Weights of a small transformer language model: a variant of Muon for these matrices, 3801 steps.
Each number is 128 + 32 x the weight over its row's rms, rounded and kept within 0 to 255. Layers, rows and columns count from 0. The size above them is the row's rms in percent of the matrix's.

# layer 5 attention query, 128x160, rms 0.155, rows 82-124, columns 0-79
size [ 98  85  95  97 106  93 101  98  96 102 111 106 114 106  99 103 105 115 107 102 104  97 107 103 101 103 103 103  95 116 108 105 107 104 101 113 103 106  95 100 104 100  93]
[[ 63  93 179 204 202 153 142 159  55 130 101 106 119 139 131 119  76 162 122 112 102 111 114 133 153  74 144 139 116 164 124 107 170 169 145 113 136  81 169 124 122 136 119 146 166 102  34 104 112  68 123 168 165 159 195 101 151 193 142 105 189 150 175 134  91 136  82 116 184 120 143 139 159 179 124 122 107 167 112 145]
 [ 95 129  57 153 139 165 210  94 128 150  77 182 115 147 141 111 150 133 114 150 168 105  77  97 132 135 136 143 155 128 142 119 190 118 138 146 100 142 103  79 139  95  91 200 116 149 185 116 144  88 151 161 115  93 131  87 140 148  87 170 225 151 108 173 125  57 173 129 134  90  87 158  59 138 112 184 108 130 125  88]
 [ 85 113 151 103 120  61 149  72  82  58 129  89 143 123  73  75  98 197 152 106 154 136 170 135 114 115 199  92 208 110 152 166  18 170 136 124  72 155 131 131 133 123  94 134 134 155 142 147 228 160 156  98  81 156 105 155 133 124 150 139  95  94 100 125 169 110 116 159  86 118  68 135 107 116 136 125 119 157 179 154]
 [129 174 134 148  86  82  97 130 112 161 234 118 128 101 133 127 186 131 151 143  99 156 155 142 124 139  99 109 120 118 148 139 126 110 122  99 162 120 145 132 152 139 182 109 172 140 122 114 112 156 105 131 111 102 171 123  60 171 146  98 104 136 157 134 151 172  83 158 155 152 183 133 162  55 108 124 165 116 129 129]
 [ 46  99 115 154 113 191 149 119 103 104 124 170 113 182 123 119 122 143 160  98 166 161 145 106  96  71 166 164 152 100 147 151 179 170 131  63 101 138 146  98 132 127  81 126 131 143  61 136 133 171 156 104 104 171 149 116 115 174 171 104 119 130 154 170 161  76 136 112  90 110 151 111 154  91 121 180 149 128  84  78]
 [158 125 114 151 146 153 144  82 160  98 168 103 131 130 154 202 146 126  80 118 179 144 124 105 128 134 118  96  65  86 103 135 131  46 154 101 125 142 114 208  72 108 110 107 113 175 130 108 147 139 144 152 190  77 152 129  59 160 116 107 136 122 118 125  92 148 117 137  76 195 224 102 149  97 142 124 112  97 205  89]
 [127 126 153 143 133 120 148 122 131 174  95  97  94 138 114 111 102 188 132 108 145  86  82 137 105  88 148 115 186 129 153 187  63 129 159 109 132 107 117 104  94 123 120 134 126 117  68 169 151  71 122 140 100 170 134  77 178 160 215  93 121 143 176 142  76  96  85 161 106 118 104 123 151 136  78 154 143 112 142 157]
 [140 160  82 129  81 144 196  95 197 142 139 106 204 142 118  85  88 157 151 191 117 118 146 120  78 115 129 182 117 114 121 107 135 158 102 124 164 159 173 149 103  70 130 169 122 114 147 158 143  61 147 100 196 126 168  86 157 132 140  95 109 152 137 127 121 104 108 125 133  62 111 131  94 146 103 190 122 163  82 142]
 [140 168 111  80 110 164 119  45 149 110 143 159 139 126 165 186  76 109 104 203 105  94 152 154  81 132 126 114 211 104 125 110 125 129 138 130  66 161 111 135 141 117 142  93 106  98 163  97 104 126 149 128 105 160 130 115 145 176  77  89 123  88 179 124  99 149 140 151 157 145 113  92  81  99 113 118 119  88 158 140]
 [128 101 151 106 157 158 182 131 120 114 172 147 163  98 136 139  97 160 149  88 125 143  88  94  85  90 112  67 171  90 155 123  94 102 100 119  71  97 138 129 130 109 131 214 160 134 134  50 121 137  99  65 121 155  82  78 162 101 137 172 147 101 125  99 164 124 160 144 107 162  60 163 151 123 100 132 199 111  87 180]
 [110 130 116 171  94  92 194 113 140 171  92 175 107 169 139  88 112 164  72  87 148 132 168 136 111 111 136 138 131 222 114 132 123 208  73 113  91 111 153 137 131 128 145 140 105 154  80 145 104 158 115  95 124 170  94 104  83 131 144 127  44  63 139 114 110 134 179 139 133 164 194 144 113 103 162 137 137 115 144 138]
 [116 133 190 141 145 132  98 155 124 210 171 122 130 105 103 159 155 131 129 128 120 153 128 128 148 101 140 176 143 170 126 103 119 231  94 160 117  84 132 211 141 125 157 135  84 151 140  82 111 176 101 134 125 151 123 139  77 132 152 107  73 144 141 209 143 149  86 174  97 101 135  87 176 137 141 113 134  80  93  83]
 [110 141 141 115  87 135 164 170 198 105 117 144 162 110 150 208  95 114 134 130  95 104 157 138 145 104  88 144 139 113 139 138 149 100 177 144 101 181 122 127 162 133 114  87 152 108 136 175 101 118 126 147 116 181 123 149 112  97 106 103 164 153  95 107 107 108 135 200 125 126  87  74  94 100 118 163 108  92  96 107]
 [156 153 125 109 122  84 127 105 147 125 150 178 139 115 151  72 144  80 179 165 158 125 128 143 177 155 104 117 151 134 109 110 219 167 125  92  98 102 147 122 155 142 137 180 135 134 109  63 125 124 115 159 112 165  95  58 121  82 147 127 113 112 112 120 177 115 134 120 116 136 144 147 128 137 116  60 126 151 159 148]
 [159 166  96 146 133 120 192 126 115  87 118 133 128 185 121 159 119  91  75 165 119 128 117 139 131 130 101 140 137 173  96 147  87 149 100 112 152  44 129  94  91  92 130 152 181 116 129 163 137 131 157 142 109 182 124 114 149 144 164  80 103  96 130 147 117 168  59 179 119 141 113 138 109 123 112  79  69 130 115  83]
 [202 183  85 132 168 152 112 100 127 123 137 134 115 133 131  95 130 141 154 106 170 107 152 123 122 165 150 152 120 134  95 109 167  91 116 151 176 121 138 143 150 155 120 145 126 142 113 129  93 162 107 101 101 171 141 123 127 161 158 132 139  77 126 123 120 126 110 139 129 121  86  89 112 123 146 157 183 142 101 147]
 [110 133  98 157 150  96 166 133 170 110 112 101 159  89  90 150 100 129 172 164 120 127 183 102 117  96 115  85 115 116 113 102 145 116 155 127 147 107 106 163 139 112 166 116 107 107  86  95 149 117 131 131 115 153  76 141 143  86 176 104 128  74 138 105 170 192 103 190 143 112 142 210 114 148  86 169 154 130 116 101]
 [105 202  87 154  70 145 174  89 128  75 133 158 157 125 103 130  45  98 131  67 169 168 124  98 105 141 154 102  68 104 117 122 130 126 113 167 160 120 122 133 123 130 125 183 136 152 157 131  96 144 130 119 120 149 107 150 202 146  94 109 153 145 113 136 101 122 122 128  54 123 118 166 166 174 131  66 157 120  82 125]
 [ 91 135 139 184 168 136 119 114 122  68 144 137  72 122 103 135  83 143  76  63 114 120 204  86  90 147 108 150 142 161 156 165 126 113 124 158 125 100 145 138  59 125 126 147 120 147 158 134 126 140  93 134  90  61 159  71 120 139 127 139  88  87 149 207 147 152 141 171 131 140 119 155  57 126 195 108 102 111 127 137]
 [115 161 134 150 109 132  73 114 109 147 117  92 136 120  84 153 102 202 125 173 116 146 129 187 123 179 153 101 104 135 125 172 144 181 120 124  98 140  98 137 161 109 108 148 106 103  80  81 118  50 107 151  79 109 182 120 132 101 145 145  43 125 165 137 144 152 171 207 109 128 131 108 125 173 129 189  72  74 104 148]
 [112 100 178 133 142 134 146 155  86  68 153  96 153 176 146 172 131 151 117 126 147  83 133 131 125 161 122 112 143 163  81 116 123 146 111 153 107 171 161 131 142 135 118 149  91 150 139  74 148 202 135  57 146 153 139 190 184 154  75 159  57 146 135 130  87 158  91 146 113 116 157 195 128 151 163 140 159 110 191 130]
 [ 61 141 135 143 111  84 116 119 127 122 177 171 129 206 114  85  70  91  99  85 101 139 156 168 105 125 148 206 152 153 105 126 168 109 178 146 145 136 107 135  83  55 152 125 102 128 141 136 145  72 149 129 189 133 117 145  54 136  95 147 134 125  78 130 178 100 138 152 113 130  85 129 185  68 166 107 109 116  52 177]
 [ 96 106 107  83 107 123 109 165  92 131 159 147  83 134 134 131 146 100 140 135 177 150 116  87 155 151 160  88 156 179 150  66 106 151 100 189 128 142 154  77 155 101 117 173 165 139 153 115 147 201 112 100 162 160 119 114 127 161 155 132 144 134 106 118  96 153 123 156 100 181 142 104  91  62 102 157  44 127 104 227]
 [ 80 126 145  85 157 127 164 165 109  96  91  34 134 140  96 129 114 110 177  87 157 135  82 147 101 146 163 183 135 136  95 132 107 102 160 132 137  38 174 168  91 137 149 147  99 142 126 131 122 109 165 151 149 101 176  58  98 123 155 110 168 157 137 140 118 106 110 107 139 135 156  61 102  58 118 187 166 142 129 118]
 [105 212  96  94 113 116 117 127 158 161 129 185  92 103  66 121 134 127 146 184 124 148 154 126 171 198 146 151 102 132  82 121  78 155 129 130 142 200 116 135 128  86 110 176 130 112 163 118 111 133 160 141 171 121 123 170 186 140 114 118 144 123  67 141 155 134 132 110 149 144 128 151 123 113  45 128 155 106  96 102]
 [109 155 120 105 161  72 130 146 130 121 117 106 129 160 148 145 184 131 202 162 137  96 148 129 119 187 139 151  47 123  81 109 125 125  89 131 166 153  75 173 127 120 118  78 165 114 147  91  84  88 103 117 121 144 117 169 120 127 127 121  98 106 132 125 119 117 166 169 142 122 113 108 177 112 115 157 115 217 108 175]
 [151 129 134 178 135 169  91 112 111 136 101 127 176 140 110 101 135 213 118 140 132 132 193 169  87 171 126 115  97 112 115 121 106 146 166 129 111 121 145 110 181 131 122  73  38 153 152 131 100  70 113 122 109 153 130  90 163 163 114 160  93 134 159 131  85 144 130  84 108 135  76 147  61 123 170 133  96 137 120 149]
 [166 158  91 130 114 163 115  81 186 166  85 143 137 141 118 154 142  73 175 105  87 102 101  85 146 147 153  97 165 147  82 162 180 201 186 143 100 151  99 114 145 122 161 165 125 100 135 148 131 170  76  60 140 116 119 157 144 171  96  93 112 134 119 118 131 128 195 100 131 122 119 104  90 173 117 146 110 136 163 118]
 [166 100 185 142 137 100 148 103 143 147 105 155 139 120 185 106 145  86 179 201 129 100  94 185 142 131 136  96 107 145 122 122  90 168 172  90 116 139 149 169 141 117 124 105  92 152  81 156 182  93 147 157  53 117  99 210 150 145 104  96 144 154 115 104 127 139 115 194 103 141 122 131  92 150  96 173 138 131  86 119]
 [117 134 115 149 142  89 171 137 121 146 137  94  40  57 100  64 124 181 119 162  94  73  96 113 162 139 163 151  96 133 110 212 137 169  95 150 143 108 122 113 174 192 136 104 152 174 146 102  91 138 132 176 166 127 120  87 166  92 165  89 170  69 131  90 101  94 137 142 139  82 134 124 120 151 143 107 101 100 167  78]
 [172 160 115 190 120 125 131 140 108 114 132 158 126 113 104 133  55 182 119 142 174 158 156 155 164  87 127  99 179 131 182 149 135 139 132  88  71 138  67 186 129 137 103 107 126 134 147 116 127 129 136 133 101 135 180 157 163 187  84 162 190 155  95 109 121 153 140 122 108 152  92 133  90 163  92 148 109 122 117 169]
 [134  58  67  84  84 161 162 153 138 186 131 130 157  93 102 112 108 164  97 131  73  95 100 142 106 182 131  87 106 151 137 185 137 111 112 144  96 130 122 141 133 171 136  52 222 139 136 148 145 142 103 130 114 139  93 131 140 149 128  80 125 141 116 192 203 182 153 135 104 126 115 100 156  86 154 111 122 138  73 116]
 [113  92 142 135 106 158 208 155  94  81 133 139 180 114 128 122 124 131 102 125 130 154 127  83 136 143  69 159 163 196 124  99 116 137 166 229 140 108 167 140 143 179 124 111 167 142 154  96 129 114 107 132 174  97 138 147 100 127 132 123 177  70 115 131 109 147 111 138 157 145  67 181 163 166 117 124  86  67 126 121]
 [171  97 144 143  75  73 135  92 117 185 169 170 140 135  85 116 127 111 141 108 146 161  53 104 165 196 128  64 156 111 101 129 136 133 137 182  99 109  88 144  74 132 140 179 170 125 179 117 105 134 120 202 165  79 133 118 135 148  91 162 122  55 117 119 135 153 128 101 121 119 160  88 102 137 124 173 126 162 142 101]
 [110 107 135 113  67 142  74 120 138  92 142 162  83 118 151 150 154 150 114 127 137 163 154 121 139 114 165  72  75 124 164 160 147 109 127 114 117  77 155 131  64 137 107 134 118 107 151 147 140 154  89  85  81 106 112 171 149 114 107 122  96 128  75 138 196 152  34 133 130 134  77 117 155 111  97 160 134 118 126 141]
 [120 125 129 137 150 106 182 156 160 102 114 145 150 194 125 148 151 165  85  88 105 180 128 187 176 154 122 131 125 138 125 108 158 129 178 122 165 183 117 112 174  94 138  92 104  73 120  96 107 120  94  26 108 163 115  58 134  98  82 131 115  77 140  78 107 140 181 132 153 198 148 122  95 147  85 138 173 158 105 101]
 [152  61 130 116 120 175 191 104 131 149 228  68 173 175 125 126 127 153 126  96 136 113 145  97 107 107 156 162 144 136 170 105 154 133 166 111 185 137 113 116 127 158 142 126 116 153 112 126 109 120 170 100 118 156 128  79 140 111 100  92 154 102 136 163 152  92 162 145 138 140 153 167 133 118 140  62  86 112  98 145]
 [122 113  68 149 120 146 156 137 159 123 144 108  65 138 151 158 119 136 128  49 197 143 124 123 116 147 163 118 194  79 140 113 134 148 178 189  59 148 145  91 139 152 155 126 163 143 136 130 163 146  44 122  97 141 186 116 116 134 128 143 137  83  66 154 180 162 145 137  66 134 119 119  75 164 175 136 122 120 141  91]
 [184 101 121 116 138 159  60 110 111 139 126 142 124 126 128  77 171 170 146 143 121 137 154 108  71 136  71 178 140  98 113 137  58 104 162 167 138 110 111  82  92  67 118 123 135 184  82 132  53 160 134  96 134 179 120 116 163 148 166 112 166 140 101 168  94 141 117 120 153 106 118  93 162  98 116 144 111 141 171  40]
 [132 133 134 115  76 110 100 192 187  76  93 137 160 133 118 129 144 148 123  97 102 143 126 162 116 130 191 148 139 114 120 113 132  95  73 139  81 134  86  28 135 138 138 160 132 168 158  61 152 182 192 177 148 121 146  89 119 147  98  85  77 170 134 124 134 142 112 143  82  53  68 124 133 100  85 164 119 154 164  99]
 [155  80 126 149 128  96 101 120 136 117 133 125 103 153 130  98 126  93 165 158  91 155 134 102 186 119 126 160 175  56 174  97  74 153 158  96 131 228  83 142 137 135 143 120 139 149 131 158 124  95 124 133 113 112 156  88 113 116 116 168 133 163  37 139 129 138  94 160 131  66 113 130 142 149  97 136  90 111 155 165]
 [132 110 137 103  98 116 116  95 119 109 134 159 209  72 106 120  67 174  97 144 149 137 126 131 180 125 185  32 119 100 133 106  87 112 115  77 185  82 170 184 175 118  88 177  77 158 190 135 143  74 148 125 121  86  72 142 124 121  82 100 139 111 114 154 112  85 111 171 163 129 157 108 136 154 131 149 157  74 150  94]
 [147 112 107 123 138 164 142  94 137 125 127 153 148 105 117 141 154  95 102 146 127 117 116 191 145 104  97 112 108 133  48  60 120  92 198 107  83 120  79 127 101 110  34 156 219 189 136  99 200 146 105  67  88 168 120 143 121 102 131 178 110 165 147 167 174 130 149 125 123 130 159 156 124 158 106 170 125 125 132 177]]
# layer 5 attention key, 128x160, rms 0.155, rows 82-123, columns 0-79
size [ 91  91  90  92 104 105  98  95 100 105 106  99 117 105  97 102 110 105  95 101  98  95 109 105 104 105 102 111 106 104 103 103 106 103 103 108 113 109 102 112 107  99]
[[147  85  27  97 155 184 153  89  87 120  70 161 124 195 109 144 145 143 173 138 126 126 106 149 137  84 105 167 137 115 112 236  85 115 136  94 160 159  71 134 168  85 129 119  60 126 106 145 121 101 182 128 129  97 116 128 147  73 143 118 149 172 159 154  96 111  72 110 100 138  85 123 149 144 116 147 123 119  61 131]
 [182 203 116 125  66 129 144  76 151  98 101  89 164  78  78  79 145 144  97 164  50 168 136 120 120 122 173  91 146 153 159 157 140 128 178 160 170 106 127 155  64  59 146 143 121 153  89 124 202 134 163 116 110 121 181 112 122  93  97  90 118 126  78  88 129 149 132  96  85 195 161 163 146 121  93 135 192 174 135 158]
 [181 192 128 129  89 125  95 104 186  95  99 160 173 129 180 129 114 159 144 116 169 160 155 108 138 111 146 125 119 114  89 115 160 100  65 144 174  97 161 154 103 132 136 119 128 160 155 165  95 127 133  83 184 141 134  95 182  86  59 113 149 118 121  90 137 124 120 164 121 207 103 113 152 147 126  95 112 143 109 139]
 [182 196 168 111  96 101 127 117 113  83  83 144 120  86  86 102 126 128 163 100  97 120 150  86 127 132 138  94 134 105 195 103 144 121 165 105 150  31  87 104  69  93 169  99 140 149 161 103 132 137 113 134 165  86 117  99 113  71  56 123 145 146 107 142 100 167 165 135 119 123 134 158 106 119 120  93 164 138 147 106]
 [128 132 104 151 133 157 134 114 169 134 159 115 177 109  93  75 127  96 124 112 165 134 112 137 107 128 143 177 100 110 136  67 160  45 104  91  96 121 125 111 150 114 174 133  97  94 128  94 114 141  84 125 177 162 137 125 157 145 121 100 115  77 122 164 181 115 102 115 105 188 120 144 117  91 132 133 205  81 173 160]
 [177 126  96 121  75 114 122  82 142 117 110  75  87  79 169 102 167 119 165 135 179  85 149 103  78 147 142 139 110 197 103 103 145 176 142  55 120 104 117 109 165 128 166 184 159 101  99 158 137 109  72  99 165 110 130 194 142 124 155 137 164  97 155 136 185 168 148  94 117 142 127 113 105 114 103 149 162 132 133 117]
 [165 105  79 106 112 122 117 183 135  92 117 160 136 138 120 142  56 155 163 123 152 147  55 106 134  45 113 148 168 171 115 127 175  79 123 155 129 169  70  90 157 107 172 143 137 126 132 111 159  82  70 196 170 100 119 128 150 122 180 139 142 180 140 157 110 166 117  95 162  71 159 111 140 195  81  96 150 110 102  88]
 [166 152  90 169 104 184 108  67  82 155 100 166 109 133 101 107 159  82 138  98 153 142 133 100 136 142 118  87 129 138 127 141 100 154 124 104 113 134 145 150 131 126 135 179  76 223 130 132 110 161 114 132 147  50 135 115 121 142 155 151 115 148 117  58 128 158 132 109 174 110  88 107  93 104 133 114 140 141 198  45]
 [114 111 171  98 221 155 124 144 138 127  82 124 152 184 106 189 179 113 147  63 141 176 155  85 153 124 108 131 123  98 196 142 127 130 137 177  90  92 146 120 160 140 146 132 116 103  80 149 103  97 191  89 142 188 174 173 133 120 151 120 148  96 129 128 134 135 147 146  92 149 116 147 124 181 128 123 160 105 102  71]
 [ 75 117 130 183  97 156 109 182 106 178 160 161 160 137 132 119 118  94 136 138 181  83 137 169 114 124 184 124 148 127 116  98 106 114 161 182  94 105  93 125 190 132 139 101 215 145  94 165 150 172 137 170 106 184 155 136 123  79  66  79 115  66 157 190 132 144 125 160 105  62 156 151  84 103 141 120  70 124 148  95]
 [ 84 141 130 122  96 119 118 109 165 108 152 162  84 120 108  85 106 163 112  85 203 115 154 110 200 167  91 160 170  85 162 121 124  72 149 129  71  87 107  99 134  78 110 108 108 142 131 166 134 172 129 112 135 108 128 130 181 110 193 189 169 144 130 124 105  95 152 142 109 173 173 112 132 121 117 138 176 110 130 124]
 [176 158  97  60 163  61 129 124 145  87 170 135 146 123 175 111 131 128 147 117  60 134 117 193  94 123  92 141 105 134 161 178 109 150 135 147 135 148 146 102 103 136  98 134 128 150  98  92  73  80  84 182 124 116 141 142 177 168 160 133 153 181 103  98 137 108 119  91 127 106 124 109 155 133  97 100 168 104 163 109]
 [108 158 111  80 174 153 174 118 131  69 157 129  96 138 166  56 176 113 139  99 161 112 144 161  92 118  89 116 117  65 123  95 144 106  96 113 148 142  92  97 115 147 164 161 109  84 179 115 142 111 105 119 205 182 148 105 188 124 103 112 155 108 150 124 134 127 175 139  74  93 139 116 118 113  75 121 184  93 114 133]
 [118 157 154 143  83 113 125 153  96 181 104 119 130 126 115 177 152 127 106  86 115 137 223 184 168 112  85 142  93 142 176 117  80  89 172 159  96 112 116 131 163 113 117  81 188 102 139 170 107 109 117 119 113 128  93 160  90 118 124 181 139 128 106 115 115  76 119  89 170 128 112 121 141 149 168 135 103  62 149 124]
 [184 157  57  88 114  98 141  92 128  93 124  96 168 120 174 114 165 153 124 155 225 114 141 121 182 150 183 104 174  79 151  82 150 145 130 126  64 153 108 137 165 123 104 154 100 136 105 141 119 162 114 147 160  70  79 116 162 140  96 119  96 141 120 152  91 122 126 113 142  96 165 148 161 105 139 137 153 153 166  83]
 [144 113 152 149  99  93 132  95 144 144  99 131 130 139 162  86 107 112 104 141 142 175 141 122 121 107 153  86 131  53 115 138 144 132 143 139 121 119 196  77 155  85 120 153 151  93 138 124 145 147 169  42  92 109 129 160 141 171 182 154 132 189 135 178 161 180  95 146 163 130 114 133  81 121 104  76 156  88 101 127]
 [150 148 148  74 145  66 136 153  99 128 143 181 152 144  86 171 150 164  98 143  65  97 174 152 179  91 138 124 166 137 156 108  47 114 103 102 107 140 106  84 195 169 110 175 108 131 128 113  69 205  97 153 157 191 191 159 125 109 149 130  99  71 141 172 122 111 134 109 129 135 132  90 120 155 142  86 141 131 177 104]
 [147 172 133 113  73 199  93 100  89 143 115 137 149 148  75 106 107 113 138 165 153 152  77 176 148 185 146 174 137  55 103 131 194 161 162 157 124 154 196 119  93 141 159 158 104 142  92 105  83 134 164 118 155 195  70  93 105 123  86  63 112 117 148 117 111 136 118 123 147 141 178 161  90  75 100 132 138  94 201  61]
 [ 86  75 150 127  78 105 130 122 171  87  24 167 162 103  98 163 179 172 132 128  98 169 103 120 150 131 159 124 191  89 173  66 128 124 124 101 103  92 158 112 102 167 157  90 192 107 129 163 123 156 108 146 139 141 150 115 141 158 146  58  98 162 170  81 101 121 112 101  86 129 192 187 139  78  94 128  84 126 126 136]
 [109 135 141 104 121 131 113 181 181  79 120 150  97  41 131 105 110 144 155 132 119 129  75 110 211 120 100  91 101 161 137 129 131 161 147 123  99 140  76 107 151 123 156 148  66 109 182 144 153 141 150 109 183 114 148 136 117 130 190 149 119 123 107 170 104 113 142 129 181 103 117 167 148  89 163  88 174 101 146 145]
 [130 168  97  52 129 158 172 160 136  85 107 154 109  87 126 177 113 120  98 187 132 100 190 131 170 137 137  71 169 115 121 132  93 156 107  91  94 122  94 118 103 129 118 135  87 150  74 124  90 121 170 135 137 153 118 148 103 165  98 127 172  67 138 178 146 119 162 147  94 164 148  64 134 141 160 101 116 151  81 154]
 [108 123 115 105 113 107 141  78 107 141 150 112 114 133 117  63 165 102 135 110 208  69  94  88 129 131 102 132 169 162 133  85 149 151 102  94 138 119 123 181 112 117 105 109 125 122  94 134 147 127 135 113 123  93 165 149 178 151 120  53  87 130 158 131 151 127 104  79 168 123 160 157 110  79 132 132 180 129 105  92]
 [145  92 158 118 139 149 132 152 106 143 193 117 138 132 142 120  90 158 112 154 167  81 100 134 115 140  71 121  85  85 159  98 121 107 191  60 127  76 109 134 164 166  63 118 116 158  92 138  91  82 141 140  78 157  88 143 154 210 115 171 121 108 121 186 139 128  91 159  86 201 117 177 118 158 135 173 112  55 118  88]
 [138 179 173 106 112 122 112  95 125 136 173 174  89  85 157 147 119 119 118 100  92 127 107 107 118 177 110 151 117 212 142 133 138  65 106 132 114 132 127 141 131 131 176 175 128 164 159 124 170 122 152 107 138  98  68 166 160 150  94  79  97 118 105 156 113 141 100 146 134  69 189 105 119  92 132 126 115 153 136  93]
 [ 96 134 149 161  76 124 169 126 142 124  95  92 101 162 105  86  46 155 156 145  88 106 148 150  92 145 121  95 163 175 111 109 117 119 133 117 148  65 127 143 139 112  80 122 112  84 145  99  86 175 127  69 210 101 100 147 140 104 190  94  43 128 146 120 117 126  95 109 130 133  94 112 149 121  94 118 166  79 158  84]
 [157 157  97 175  92 189  98 140 144 125 149 176 133 127  61 149 100 125 121 119 111 123 118  78 124 190 128  78 165 123 156 139 137 183  88 157  66 152  88 136 105 162 105 140  98 103 156 106 154 134 161 117  85 115 138 121 129 136 121 122  84 103 125  77 206 153 141 172 170  50 110 142 124 148 185 109 160 129 149 121]
 [158 116 147 191 145 135 137 169 119 178 140 150 126 137 182 154 124  69 151 114  68 170  83 128 157 150 109 131 139  80  83 135 112 228 167 124  66 113 111 127 121 117 107 106 135 152 127 180 117 132 113 136 139 125 130 106 103 152 103  99 139 159 130 132 139 102 108 158 123 176 142  93 146 119 139  89 164  84 129 164]
 [123 121 144 122 206 159 105 135  97 168 164 138 128 123 148  80  68 104 134  96 168 155 119  98 109  71  94 193 131 151 195 155 130 143 115 179 144 120 112 124  77 195 125 132  89 103 104 132 144 114 116 115 100  95 122 135 112 176 199 117 168  83 124  85 127  97 145 122 128 161 102 172 166 104 107 129 106 135 133 154]
 [148 159 188 148  95 190 114 113 155 112 146 108 175 190 178 100 103 137  58 145 111 125 104 157 140 123 152  83  98 151 144 148 142 110 132 128 149 168 109 151 111 100 130 108  76 154  87 102  98 117 195  93 126 116 177  95 118 158 186 121 138 177 170 127  81 169 117 146 204 150 108  91  92 161 135 140 120 140 135 162]
 [134 125 137 149 121 137 124 101 125 120 173 137 124  90  78 165 101 159 111 158 130 167 123 104 122 163  62 118  67 102 101 164 102 125 153  52 107 125 154 190  39 135 150 120 141 106 145 150 149 137 156 131 164 111 220 125 150 148 118 109 133 115 143  47 131 146 124  71 108 185 166 120 158 121 104 114 163 144 103 173]
 [143 163 157  90 169 164 100 103 146  88 113 109 150 174 161 114 159  64 132 130  60 143 157 137 115  76 122 183 118 156  49 134 179 132 131  94  98 145 145  96 146 132 157 103 119 123 174 162 124 145 106  94 133  77 177  67 132 116 147  98 170 118 211 167 167 130 141 118 141 104  22 165 131  89 154 122 138  95 116 137]
 [116 100  97 127 128 129  93 113 172 128 182 170 154  99 105 120 127  82 133 151 111  99 158 128  93 136 102 152 135 127 130 100  45  93  58 140 144  70 141 129 129  94 134 152 115 151  95 136 133 144 153 141 135 160 133 169 129 139  97 188 163 181 160 153 102 100 195 111 197 129 136 126 104 107 114 148 101 123 159 119]
 [128  91  78 135 102 145 157 103 150 140 105 145 139 105  87  63 143 107 117 127 127  70 180 144  85 131 113 108 171 162 123 164  94 194 131 119 129 107 113  71 100  79  77 196 130 120  77 158  72 175 166 161 125  90 148 134  73 184 150 116 125 188 106 117  94  89 143 149 109 178 135 131 107 154 103 122 151  85 178 100]
 [128 133 139 102 167 135  97 110 162 109 137 116  92 133 159 110 118 161 123 110 117 165 168 131 175  79 141 135  83 104 104 121  71 140 133 123 141  94 105  71  87 133 112  88 158 152  95 123 139  76 155 123  68 121 119 176 127  59 113 110  88 170 158 105 133  23 104 156 145 143 176 134 121 110 122 112 120 140 157 131]
 [129 112 121 146 106 137  65 159 100 156 126  92 152 146 102 105 107 167 147 132  83 108 156 138 111 113 167  86 102 182 118 158 154 150 126  81 142 140 150 197 187 176 169 181 198 166 143 138 105 150 140  78 164 118 172  42 154 135 135 147 162 155 166 108 132 124  68 106 112 131 168 171 159 117 134 192 155 127  77 128]
 [116 212 113 203 167 143 141 175 153 154 172 148 101 104 164 127 155 125 131  95 165 168 121 113 123 149  78 204 148 142 104 127 125 178 139  45 119 176 134 104 127 121  90 141  97 121 154 204 102 116  85 115 106 146 123 145 125 138 172 169 133  88 124 142 117 124 164 154  86  64 147 176 146 150  76 112 137 147  72 125]
 [157 194 144  87 163 139  66 144 133 153 132 109 118  72 155 116  81 125  89 129 130 127 146 168 155 123 128 184 138 117 155 118 105  71 129 168  91 134 195 124 140 112 159 143  95 108  98 129  95 135 141 117 171 134 146 115 159 115  97 134 134 106 103 103 109 108  95 111 119 105 122  84 131  96 137 204 123  95 159 135]
 [109 121  94 135 107 136 129 162 118 125 136 136 136  98 113 112 112 133 158 123  95 182  60  71 167 141 133 184 128 138 104  52 142  95 124 138 198 118 110 125 202 103 114 163 136 169 119  98 105 138 138  92  90 140 181  66 115 163 125 130 145 100 149 112 122  96 166 122 116  72 123 159 188  98 142 124  88 130 130 150]
 [ 87  91 136 114 139 106 157 163  74 111 147 111 119 128 102 146  84 136 170 112 168  68 118 150 153  99 145 142 158 114  65  94 138 186 117 113 125 152 152 110 181 181 163 152 114 105 164  94 161 107  83 107 166 105 131 159 117 111 136  83 104 112 106 182 123 143 147  75  96  66 128 139 115 140 116  99  68  79 157 159]
 [152 154 150 127 146 109 165 135  97 148 172  94 128 133 135  91  90 106 139  85  82 135 112  87 121 136 181 144 134  74 137 128 105 152 171 139 156 167  78 107 157 109  51  92 126 217 125 151 145 181 157 159 116 112 146 136  86  54 139  89  75 120  98 127 162 131 127  64 173 158 211 155 155 176 154 134 159 144 106  56]
 [109 108 172 177 120 157 154 136 119 116 129 125 207 183 175 115 127 158 156 151  79 153 135 103 138 163 131 115 112 160  96 106 157  52 136 137 202 117  99 132 153 143 112 124 164 141  80  59 132 200 182 111 161 102 203 113 147 122 135 109 125 134 141 120 130 149 135  54  97 173 129 113 126  99 101 122 124 141  84  70]
 [ 73 182 100  92 141 115 212 126 167 100  80 147 152 117 142 127  88 121  98 136 156 105 162 116 119 147 135 182 135 122  62 186  57 130 157 162 103 177 142 160 109 208 164 130 153 102 111 145  85  99  99 121 124 119 185 143 136 142 177 124 104 143 122 104 108 206  80 114 151 105  78 102 134 114 105 173  85 132 162  76]]